Weights of a small transformer language model: 7629 steps.
Each number is 128 + 32 x the weight over its row's rms, rounded and kept within 0 to 255. Layers, rows and columns count from 0. The size above them is the row's rms in percent of the matrix's.

# layer 3 MLP down (transposed), 1280x640, rms 0.0285, rows 1000-1016, columns 384-447
size [105 101  97  99  98  95  90 100  93 101  99  96  96 100 102 102 100]
[[139 131 122 114  84 144 176  76 118 125 131 122 110 110 109 157 127  76 108 185 124 140 135 135  98  95 135 122 144 177 189 103 166 165 163 164 110 183  92 168 147 133 110 140 105 174 189  79 135 165 117 118 168 145 132 147 140 103 125 122 111  88 156 163]
 [ 87 132  80 101  84 157 156 126 173  99  86  94 172 148 159 103 197  79 103 142 175 142 182 114 133 140 109 148  94 164 142 155 137 110 164 142  99 126 110 111 148 132 140 134 116 151 146  88  87  80 157  87 170 167  42  80 141  53  93  97 130 122  85 140]
 [172 105 120 131  57 132 115 148 150 135 136  62 120 123 121 103 143 145 131 134 144 132 117  59 146 133 120 106 134 123 117 140 127 168  95 145 160 101  85 165 140 166 140 128 138 106 158 142 154 169 198  99 163 158  71 120 142 194 165 208 177 202 143 121]
 [ 98 137 158 176 211 140 195 178  73 101  91 113 143 204  91 105  96 115 128  99 105  88 112 177  86 163 146 107 171 105 126 120  93 138  90 196 139 114 113  98 103 151 130  69 128 141  93 109 117 138 163  59 115 141 143 127 131 143 129  73 107 142 171 123]
 [171 158 189  67 117 167 129 136 112 188 106 118 163 102  80 145 132 179  84  25 164 150 144 127 126 125 106 182  60  98 137 121 166 163 115 129 194 185 119 172  80 134 134 135 125 144 117 159 162 131  72 138 127  59  97 152 158 104 133 106  75 121 114 119]
 [148  82  86 186 108 108 121 132 136 122  83 156 132  94 126 104  74 117 105 111  96 135  97 120  91 144 181 135 147 180  68  56 107  95  99 168 118  55 137  85 171 144 135 147 227 126 154 113  99 123  84 139 170 131 115 158 105 103  73 113 147 118 171 132]
 [109 135  61 101 108 139 124 135 145 111 171 171 150  95  79  94 147 131 138 129 119 170 123 141 152 173 107  81 151 154 169 152 184 142 101  70 136 106 119  89 128 141 169  72 126 146  93 141 135 148  94 149 150  98 153 124 125 133 156 163 115 131 149 148]
 [ 99 192 144 128 108 157 118 118 112  77 108 107 202 111  92 126  88 147 141 151 117 124 106 157 124  78 128 186 128 170 132 174 159 165 129 174 149 130 154 127 166  79 117  63 158 127 104 125 182 151 121 102 124 147 129 147 150  73 110 255 139 170 173 171]
 [135 174 122 135 184 132 146 108 166 156 156 142 182 126 128 167 116 113 124 102 155 146 120 175  94 110  66 123 125 160 171 141 110 178 143 131 188 105 128 141 100 168 120 111 145 119 106 144  61 197 173 119 135 172 104 175 173  63 103  54 112 129 126  67]
 [177 128 102  88 130 129 151  81 112  72 158 117 160 171  87 158 142 142 117 125 153 108 161 127 131 112 111 127 123 139  89 133 102 104 155 113 139  93 117 163 157 162 113 188 142 166  77 119  92 117 126 161  55  68 135  37 148 141  63 143  74 143  99  71]
 [124 157 122  89 125 164 145 160 114 137 154  89 113 132 101 160 181  89 110 132 116 147 121 112 109  82 145 168  97 178 132  89  84 149 190 150 107 114 140 105 137 117 149 100  68 116 186 168 222 183 134 180 146 149 122 179 131 119 130  90 106 153  92 145]
 [142 165 134  92 125 150 152 120 201 163 129 194 155 133 195 100  76 113 143  75 149  77 144 112  78  84 103 137 155  74 157 149  73 108 167 170 175 106 118  85  90 103 146 117 109  99 161 101 144 102 133 181 145  67 116 153 145 127 133 239 136 168 133 111]
 [155 128  97 201 141 119 125  58 152 151 119 164 105  61 111 118 155 142 143 103  90 161  47 103 114 176 180  86  68 166  82  98 114 189  89 166  87 155 147 164 160 176 133  73 137 165 138  96 131  94 126 150  95 102 101 163  94 102 135 112 134  70 138 136]
 [177 133  87 119 133 125 153 168 156 144 128  93  94 118 139 203 142  98 111  98  71 132 141 171 151 119 110 109 147 190 152 145 136 129 127 158 149  85 142 127 128 112 175 104 118 135 120 165 140 121  52  99  66 104 160 118 151  89  81  28 164  72 113 149]
 [136 149 114 116 116 181 135  92 143 161 119 160 169 122 147 153 158 137 174 143 131 127 119 187 121 182 120 129 117 105 131 144 187 150 135 175  86 138  79 114 109 165 141 176 163 160 137 111 147 131 130  94 163 148  33 124  94 139  96 214 132 148 135  79]
 [123 224  98 110  95 127 159 151  87 125 153 139 140 163 174 104  92 152 166  84 109 112 141 173 127  96  63 107 181 153 100 174  91  82 136 122 129 101 130 111 123 151 196 100 189 185 113 172 175 100 136 128 133  58  90 141 178 152 113 163 106 138 123 124]
 [106 101 107 134  86  83 148  86 142 156 153 106  99 116 143 153 114  97 131 158 112  76 112 136 162  82 104 131 198  68 154 124 114 144 131 120 172 117 108 125 150 155 127 117 118 128 167 141  88 124 114 105  95 210  91 149 155 153 160 148 144 117 117 182]]
# layer 3 MLP gate, 1280x640, rms 0.0344, rows 1001-1016, columns 384-447
size [102  99  97 101  92  98  94  97  98  99 100  96 101  96 103 104]
[[179  80 126 107  99 136 144 115 169 137 103 168 127 154 133 129 129  89 136 180  89 125  62 167 112 113 124 138 124 135 125  68 123 134 132 171 156 102 203 102 157 160  56  96 149 114 115 120 150 106 112 129 135 138 139 108 171  92 192 127  75 139  56 157]
 [160 149 110 128 103 121 180 141 122 126 117 129 189 186 128 133 127  89 192 134 153 181 137  96 140  90 126 101 131 189 129 141 180  52  93 142 126 151 111 122 165  35 140  88 130  81 153 103 111 160 136 109 185 162 135 168  67 154 111 109 139 115 144 117]
 [ 86 107 156  42 106  66 201 146 160 157  54 122  95 112  49 106 114 189 128 155 145 155 130  99 139 105 104  77 114 122 148  49 131  73 121 136 141 126  99 109 157 133 107 108 184 154 141  59 167 188  96 124 170 159 167 154 130  94 146 147  84 140 159 122]
 [124 105  88 144  94 127 128 127 133 144 216 100  88  99  81 128 135 138  88 140 160 130 133 112 127 189 159 135  88 164 102 166 119  90 104 149 138 179 123  86 159 104 165  85 143 115 111 129 155 142 152 142 111  83 137  89  96 148 103 161  49 133 102  90]
 [163  96 146  62 102 141 170 159 115 132 113  99  93 117 198 140 157 125 137 168 114 111 147  96  72 111  76 155 116 199 192 102 174 104 106  78 123 131 193 147  92 145 162 129 159 116 123 101 129 163 147  88 127 123 113 120 109 177 151 170 137 159  54 146]
 [123 127 129  99 114 135 146 107 156 175  55 160 169 135 135 101 112 127  97  89 177  97 184 114 133 112  97 138 175 140 186 121 119 146 161 137  37 138  71 107 171 134 145 132 146 106  95 157 126 147 138 187 117 117 152 107 113 120 112 120  84 150 162  41]
 [113 151 114 111  75  99 116 142 141 120 125 109 124 125 113  99  83 132 170 161 101 140 143 118 112 120  94 147 131 157 174 144 114 124 132 162 130 123 132  91 145  92  91 107 133 124 144 126  89 211 170  70 154 139  73 118  97  65  85 248 154 186  97 168]
 [155 154 212 115  57 137 131  71 174 130  93 169 170  63 136 107 140 130 127 140 154 121 107 199 143 155 115 189 136 143 118 127 113 148 140 168 192 118 148 123 145 172 110 161 105 121 187 187 179 167 164 158  77  53 156 127  72  60 156 121 119 172 103 131]
 [157  88  99 147 110 144 136  85 108  75  77 142 127 172 118 105 162 255 104 139 119 100 136 117 167 131 161 141  91 121 127 170 131 136 139 141 165  86 102  97 115 123  78 178 156 137  85 139  96 119 142  74 108 136 173 128 129 140 131 140 131 182  94 124]
 [139 108 165 145 110 132 158 107  84 113 102  80 160  77 109 113  61 124 132 130 115 144 155 147 104 118  84 121  99 199 111 100 164 122 134 183 133  95 187 127 121 118 116  99  93 144 150 167  75 133 120  60  66 122 144 123 151 154 119 112  75 191 124 163]
 [176 166  69 134 133  85 112 118 153  73 126 137 133 120 106  95 111  54 160 153 107 168 163 131 169 134 113 109 125 145 133 118 132 126 121 145 136 125 149 118 173 148 138 111 102 130  91 113 104  54 119 115 162 148  97 201 117 148 144 153 115 129 169 125]
 [142 120 209  83 133  94 147 111 140 126  71 143 114 159 129  61 129 148 184 232 107 138 134 127  76  88  63 136 141 124 216 170 117  65 120 114 152 152 193 125 124  95 128  93 113 106 169 162 133 130 124 154 177 109 117 123 168 121 103 112 132 170 114 124]
 [ 89 139 115 108 139 153 112 120 122 123 174 111 177 158 184 115 104 127 143 129 147 152 157  98 135 135 155 123 116  81 183 190 140 163 138 152  57 153 110  91 136 114  98  48 168 148  92 160 138 147 135 133 164 191 143 117 189 117 139 138  89 103 103 155]
 [106 138 187 100  95 139 148 113 123 130  91 125 101 155 213 137 140 116 186 140 169 117 151 111 134 186 132 118  72 113 142 174 149 124 123 149 175 110 153 122 134 157 151 197 176 122  98 109 168  33 169 130  99 122  94 150 154 178 162 152 136 127 123  87]
 [124 132 139 161  62 154 149 162  72 150 107 102 189 203 163 158 128  76 110 106 140  85 155  99 165 133 171 109 134  95 139 130 126 125 109  99 159 126 116 153 187 126 153  96 114 119 145 109 127 128 186 102 176 150 119 137 178 132 150 164  62 116 149 115]
 [163 139 136 120 120 140 181 150 180 166  94  96 113 155  90 176 160  68 182 180 117  93 201  94 113 208 175  62 165 101 191 127 108 170 105 102 123 121 126  97  80  81 134 130 181  95 114 121 179 118 153 197 126 124 139  99  85  77 121 131 151 158 177  96]]
# layer 3 MLP up, 1280x640, rms 0.0335, rows 1001-1016, columns 384-447
size [100 101  98  97  96  96  99  95 103  95  97  97  97 101 101 101]
[[128 128 129 150  88 149 192  82  98 109 153 104 134 125 139 145 100 168  91 100  87 140  56 160 136 136 102  48 125 145 103  91 123 127 104 104  69 131 107 175 147 139 105 109  70 187 122 129 159 193 127 160 175 114 152 148 141 128 108 135 186 119  79 119]
 [138 130 133 191 105 148 136 118 113 134 154 214  80 134 164  80 169 155  85 106 114 109 112 103 170 124 133 135 175  90 115  93 151 136 137 182 160  92 135 150  55 161 165 143 170  68 159 148 166 101 126 183 161 159 116 123 163 150 151 148 163 197  98 122]
 [ 77 123 158 156  95 109 129  96 149  88 161 144 126 177 111 101 128 117 133 141 138 144 158 112 156 134 171 109 139 150 156 166  92  94 119 154 118  94 138 118 129 133 147 156 136 152 166 112 182 125 149  67 203  47 113 101 122 113 106 116 131 104 148 134]
 [152  71 141 159 104 123 154 111 142 168 173 129 147 117 181  93 117 151 100 115 104 154 145  82 141  75 123 176 138  96 160 113 132 156 101 143 131 124 149 144 121 143 114 168 165 160  76 146 184  78 110 113 166  91 131 151 133  89 152 127 107 128 129  86]
 [ 55 179 101 137  64 118 179 184 111  97 148 143 113 138  98  85 140 115  96 209 122 116 108  68 121 135 118 157 123 103  92 182 160 128 139  93 154 107 110 143 110 178 114 115 160 210 193  91 183 141 155 131 153 105 131 170 124 124 193 118  89 172 114  89]
 [142 132 135 166 134  66 100 110 208 117 132 125 161  84 135 133  53  71 179 166  60 231 211 150 121 213 148  74 157 107  83 102 121 134  87 104 134 105 141 161 105  84  82 142 109 143 174 135  92 124 114 150 121 156 154 176 124  77  89 165 120 175 114 150]
 [196 192 175  94 102 142 120 162 154 142 131  86 100 153 113 125 129 120 198 115 136 148  54 115 204 107  95 134 156  93 187 170 160  99 131 141  86 146 150 134 118 181  92 175 107  98 151 101 155 106  96 124 149  76 138  78 108 130 155  88 119 129 155 164]
 [177 117 155 116 142  70 163 155 159 104 128 164  76 109 130 115 154  96 109  98 144 147 115 104  93 149 133 138 155 153  92 136 162  71  95 122 121 119 158 126  91 109 149 161  95 121 139 123 191 183 168 115 126 120 119 133 185 171 197 109 167 208 106 124]
 [110 143 193 154  91 106 157 114 108 145 151 193 141 106 101 164  82 110 159 146 142 105 135 136 138 161 154 110 125 158 159 187 141  89 137 119 120  55 193 118 149 108 128 120 126 159 115 149 133 159  62 173 131  91  64 157 138 158 162  97 141 121 110 173]
 [219  90  92 119  65 158 160 146 176 120 129  74 148 169 185  87 125 136  93 107 100 156 142 154 166  90 150 140 103 115 127 103 159  79 103 129  73 161 169 128 136  95 126 123 134 173 114 158 135  32 108 136  94 211 133 128 121 185 169 116  66 175 102  56]
 [119 108 142 136 111 112 139 226 131 177 179 175  60 149 104  80 136 126 162 106 114 125 115 134 157 136 135  74 138 155  91 101 155 100 112  78 166 147 149 134 128  57 123 180  94 114  87 168 121 114 112  62 117 209  80 133 135  81 127 105  84 137  93 165]
 [101 142  93 129 109 179  58 158 127 151 195 131 122  67 117 100 123 180 168 125 119  99 191  89  92 146 172 143  99 129  99 157 151 127 129 144 162  75  82 127 116 105 160 133 126 128  52 159 132 144 109 144 156 151 212 123 147  50 116 115 141  75 129 141]
 [102 195 148 163 128 111  61 120 111  88 144  72 166 153 188 109  87 145  74 103 178 158  88  90 150 121  85 168 139 173 102 126 157 120 127 178  86 121 122 122 158 158  64 111  88 112 129 195  99 196 139 186 146 189  97 108 126 150 134 141 138 165  67 147]
 [145 113 145 156  88 166 110 131 167 126 124 183 154  84 118  52 147  67 166 108 130 143 168 132  73  92 107  84 169 175  91 133 160 165 157 104 122  94 118 102 142 110  67 146 134  65 109 173 136 182 122 142 110  95 171  80  96  71 127 119  93 108 156  86]
 [125 128 118  86 135 159 172  69  89 174 145 151  99 138  87 127 130 209 108 116 147 144 100  94 175  76  88 133 148 165 168 112  84  96 134 131 134 120  97 120  86  71 157 191 145 110 113 125 105 182 113 115 121 158 167  83 149 169 114 121 149 188  99 109]
 [134  90 121 134 126 144 114 113 117 152 176 130 166 206  78 139 113 161 161  89 134 171 117 128 181 180 194 134 106 131 115 142 132 115 106 207 166 110 192 135  68 103  99 131 131 152 131  97 108 124 178 164 132  98 116 151 127  98 179 141 121 140 147 138]]